config = dict(
    num_hidden_layers=10,
    hidden_size=64,
    num_attention_heads=2,
    num_key_value_heads=2,
    head_dim=32,
    intermediate_size=192,
    vocab_size=8192,
    hidden_act='swiglu',
    norm='rmsnorm',
    norm_place='peri',
    norm_eps=1e-05,
    positions='rope',
    rope_theta=10000.0,
    rope_fraction=1.0,
    qk_norm=False,
    attn_scale=0.177,
    bias='all',
    tie_word_embeddings=True,
    parallel_block=False,
    extras=['capped logits'],
    init='uniform',
    init_std_qkv=0.0523,
    init_std_o=0.0117,
    init_std_up=0.0523,
    init_std_down=0.00675,
    optimizer='muon_variant',
    learning_rate=0.00469,
    lr_mult_o=3.0,
    lr_mult_down=0.7,
    beta1=0.95,
    lr_head=0.00741,
    warmup_steps=200,
    schedule='wsd',
    decay_fraction=0.715,
    decay_shape='pow',
    final_lr_fraction=0.02,
    batch_tokens=[8192, 16384, 32768],
    max_seq_len=512,
    doc_mask=True,
    train_tokens=82120000,
    max_steps=5119,
    dataset='wikipedia_en',
)
Each number is 500 + 40 x the weight over its row's rms, rounded and kept within 0 to 999. Layers, rows and columns count from 0. Numbers have three digits each. The size before them is the row's rms in percent of the matrix's.

# layer 3 attention query, 64x64, rms 0.203, rows 0-63, columns 0-63
052:566498468454396507503470522507519552508538440508585469490500538505471482477528400500501512509555508515493504531489558535487434492527503502511507528536501542532497496580402549438467564514566483
140:573464473504401466523506472511512496462509506531402439544505510494474525455509461506460576542515502493489458501472535527475546583528567515452479541519529515585458456578472510446517509521521451
098:577505534516474434494486469472510449424508523500434431484476418473535511492514470475462534554467475575518434503492537515456487587503536529414492513526525503536442438508549482516559557499501479
087:458470546509422552497606493546517515480516462568460495484462482506458540534540415497471543476496557485555528515473492494433463456545475482503456447487487411509482481557523536513489446535433523
089:412477519610482564412527457483515531486490499498536459533521520479531501533520564455499511442467516509549551571530491456481403485450428486532506461479475448448500540495522501509446495495469499
087:506455558472535452512450477490509480436386528566475517578470436471525464529538495557535503524535457546463440540525526502549513577488535504464462527520498495555493423459463536482490526501557506
089:550541489479432499484518515502520422470562451501432439488493497483464468524493486499528533582512462613449499520445502517477530529501537522519528481555465500504456595442564514476462451444536489
083:553582552466564544533536562513532497448490414434529485523480524517491517490500540513530511504510462534538561548515550469543504423520491525517501389492468510454542463482492412511518486459547523
089:595509467490528475513527476460488493589545562458502471532491468521545536508581453563586515468534420574515471476478510513518457510527547526483494469482446501501455474468453448518579511517530465
096:506583489564532530481452530526501460553554560488539487474502508559419435468441540473471524434445515447531538487537540432478471466545435523576514507454517500506506535523537448547495520502493544
097:502437499572515567521623555488458544572446499498508588500483525497543466504488522493502463466565539505420492520542460457503582476543518511490502497491477475520486465529445495496472517425510459
086:489509474500471548565559519494497469532478550516529524537525499514562424516496474483530457495519496471476502560494469464549469449404424489566506482457511551435553456544489550439475439510458580
110:456450511484488534522484566431427455428469437510547476527556546607538567511474515448511449488473504496529495461500517462532510530477498534481535480523526572490537524529464433492564549520486554
085:530435430506498483590541574425557497414456509414497489542469472495584460516504520530489520520490522556477423506485412462439532527458483516494490519515475513515541496535514455510465497503486479
090:517497517462513475462410529479524493520469441451489420438436471494513503521459474475398466571467482477480445516572534486501525538467588525503503555550539456489482481491482581499479538553508494
101:527376547463493468528478528496475519505491506589510475550513510433497516483489497478547514517444458450473454448529463503493514519510590423528468517525474444492436542502467503403499491489567533
095:533436548481529504536496482498509505598467507439496514518454498489460496492549564449510445567543524516484474595456566515474442526553521512495463523515583451518448468560553515485466464505459451
086:575531543497524487465422502532567543561524496517421544522489514505523487462508512559554494526592520508436502491475465505489468500502538425445473512567508537535477479551486539505522506611517453
093:447482480470511516495521530517444493466465469439546527520459484539526556519448518418489504504502557496504569523513476434558463429460482507607444457514497499460550530435554529479415489495463524
097:434533513517561570467459476517523523583492516470544592519513506539500498541423523446479489466509488479476515530520477456548499462437457445485534494473449541461489551458623521523503448510527504
093:513495540512475466500490514530470546509529495535527505517553525462468449483467552482472503591561492413513500497489488457539427489553539485500482500542507487339504516487423536517434488463540519
095:617474474483445546479458486476543523427541522539522503477477501520468556446459452481517528522497503506472490459423517548461562473541532561467471564473549451553478408476450458480504494500481511
095:440452476488430486464525536514507503518490574506415525548479468493510442579491510559507577530574503563541481504527531511544476544551464554449530505474516451544455520490453495517548496410513515
092:458585477546515442482462452447539491574535505476583543530446513469537501523480456544495520453513484450516513496484453443522467445551410492476481483506486515547503538443470460415457555515526485
090:522503495518458484504468437512501529485447472557471383548506478519454504531558555532502489546527638533424552532490574500472467508531490481540496522499437494542542494504428483518492502479514523
097:476519519552490535541393455514500510470509548516389466466536518410519558528547475489497543499568491512536445418488516440481496526515497457496525508502540526542502508515441503593520524532529463
102:448494455515501567520499505469494488474527530504526488502477472482530464499484499495561447405449496495508587491470430409510475471569437464490562450448488496472567532405553485511465544530474521
100:484489594448431427529464496479508510485514470499531483529511477513531491549480494513490554560453549465431453489443454481495468521537527408484450498433495543444532492495527524559563561485543433
106:583535522497531567505559502538488497575598468491536476502454491552483536548503468486507540593537534467559481454433445446484536506499494516527467488546492469531494560443462503501543425521479487
090:533455474573494457550485570499566517492447514516511523519428516486464475469500453573466493519497497558431524468487533534578525592450569463513482513465475484563525544489564469506508466488477432
094:466473458533525475412469469504554465536505527608499482519439509501516557546481556490583526513500492472554424495486472552484417535467525511468452499519489427494516484578495521453458464543503526
093:512462522596477506477538489514545514479634419509504470527432525498479473451481448434464517526477488502459495545465595558526522528456461501457543552534528494475512519522544483478513517469521555
097:575537532487505527437533472513518512504501476530446530517554472518479470539535540483512454442397442476539452477458471539542556490550578517576499473532506480495450517518537449517497501510505385
100:439437474480507505549467538523448457503554525531514553500464520517490484468490576548502541551519478404401511501538564536530513512483493470524456494469403483492557494462496533531507525425494565
073:484544462557526496484463544542496488587496458445467508443538491494437512496540570519408515524501591598486526471447458539509415503489506475479489475486513521575488450558513532498541477500509497
093:489543535548495458448469472484498567491505476470591431479528478504555555438528436516541494532557454467543454548466527441505490461490515489448528566474494478479441494485470514448422465521571543
097:469429587524595494496504493514493517515430466423545538536499537486488538479516493436456512551498526518488543594515486471490484574491411497479522469484459524501519503499516560472453493499509600
077:465562589502567549462566525477477603430492443476524480470477477507553536502545488551509532507576456483417492475433451497510496496446506475481472530457540535499470498493541497509483536572501496
117:481408548474516535511514559479406501506471535440545492499516507531455499502461496527508494541496464439439573524452607499508439481530512494517514491434517499452532480532551513579522514557489568
095:513497482523470455492493549487487448479548512542534510574446513542550542546509541553502444540577465525471459500450462549501452467476493456539480546597531534525447567501418488564440487500510499
096:456485477428491577511478517481578416467505477528524505520494525500532454523499546495445476557484516532440517540508473508490543598459452461479473510507469474486548485518485529550546572507431603
111:467544438513534549435525467461543529487485576546477425529523484487607521576502522549497520504550478516484462537487444554560540493411452495486525544526472457495507490465509535466506530532450455
104:519493592523539532476501512494502580525510485457464519517513500518540586475492489522458540468501498507494462529421445503460519510421428600537483492518559545536490564514441514541463456457535442
107:437580420511509435492512465458509475516558488484500491484514458443624487528494523604535539510527507490528455493432448512485479476450458466512542508518555499516489493476444537438496464552488526
101:477442532444561500481472411470464542501484483529555460495463572403503443497435526489542497448462447541474515503493558531476487544454474490459525515459539479445536529548501464436473465546445485
099:437400504470551468534468477540514464440414540526524488545489532480537461503569553470478509516508460473462506524554483510478447528489556453428445549510525506415485463458524531453435471505519511
116:525535472500475487542441474462520502438521480479507485510453502584417473459476484491510454501499453513533499486531553455502523543445452552472590454576469525496544562475426535561495504468518587
113:501511502400517554489494531506514492519518494481468538529528578556402456541499557455481494486480501425444507443484470482525459512532472536519518431503626467514542460480479505549456509475458468
104:489401600499533508539523478473495471537492472499460515487479588498461451467481495453427495470518522534485563507460529420496489452509512487506404488470407527505474531517595477467507514474509507
101:481554527518521472498494493492501455424505526518487606426465520583507566479506461534472531554508498488563472525571551570456507464545441497472522558536525507536462444511537453519521487448507555
106:485575478547482539495480457470545540498504522422451436469448534509508556525523529547521464530498430496546457504524477517528436416449484445506574515483502475529516516529467428524587532485515567
111:456402508503433504473560501508424447483419567529486503485469470493506554393465464481451501473549498517478473512565523506521509517562476522459515525501452593474484468505537481522558530508532531
107:502511437544599468481500506483509482533499508497553555514431550507542523471425514452457476512543474456575525447478411560536539482492501447508465483499482446488477482545452458466449564477515436
109:473510487499551571490514570514457516527543531492471495462452412500538460463488628547513451520466488543470468494530501536550515453447567516511460454498416476450493505507524461504464494462452445
122:553480494517484441526501482463518457502458522519541502539469504520488470487501402541545467454518519546446524499443469563471466499469552578513445444558446448553509390493484466523419483483506503
102:597536526445561447511492531492488470443507577450450474477475509456501559473496482499511450513475572573509509476508457510518450521512572557410476542488521558496489528571528536487538552483494470
115:554473536463479493526452476496486502460506544581615480384565537458515518540485493456583506524475526481561552534535516483482448483503495488538513480471499499415523502464448483455541490514456518
122:506408543466608484452487533490522516522511564545495468531530495537505521492502454494476398496496526410478476536529465508474523522555445554452531534448461545455482453517562567508506482481527524
098:505465531501538558545483470494501538477538505494524532591542522482472495487430511432447469503556487512456572549455435526493551510568556497440572461476482515524467537433454546530540517484432526
120:611458480566457410508496498536566588543483495535442436502478511514512478502537480493445584571526531542478481535547474519532489494476541496482532494501422539499509487496552533472489453475542491
111:526478502472499413500460469508515461484554502558424533499415487541502505466522565540491529471535503535515498475551501515536442485495510610500462538483522582508532539425449569478490577533497503
110:587447586450473514452495457541492548514536474537492503493534481473462533447449538465458463501410508434530557467463464554441522511511484471493538511574563469476526540527442479499530440476490514
099:570431448485490531460493432499525515479525553526449572520474467506503492483485562429552498516529506585511522525474592472411467493540455547505430461490533454491474502566514487514529470446496477
113:506488504425461477437490490415511514495409493450479522448534523515493414447504523474509470531478459539549471527482516507491517518486535484543439563554469557456482567468462560519542562558444482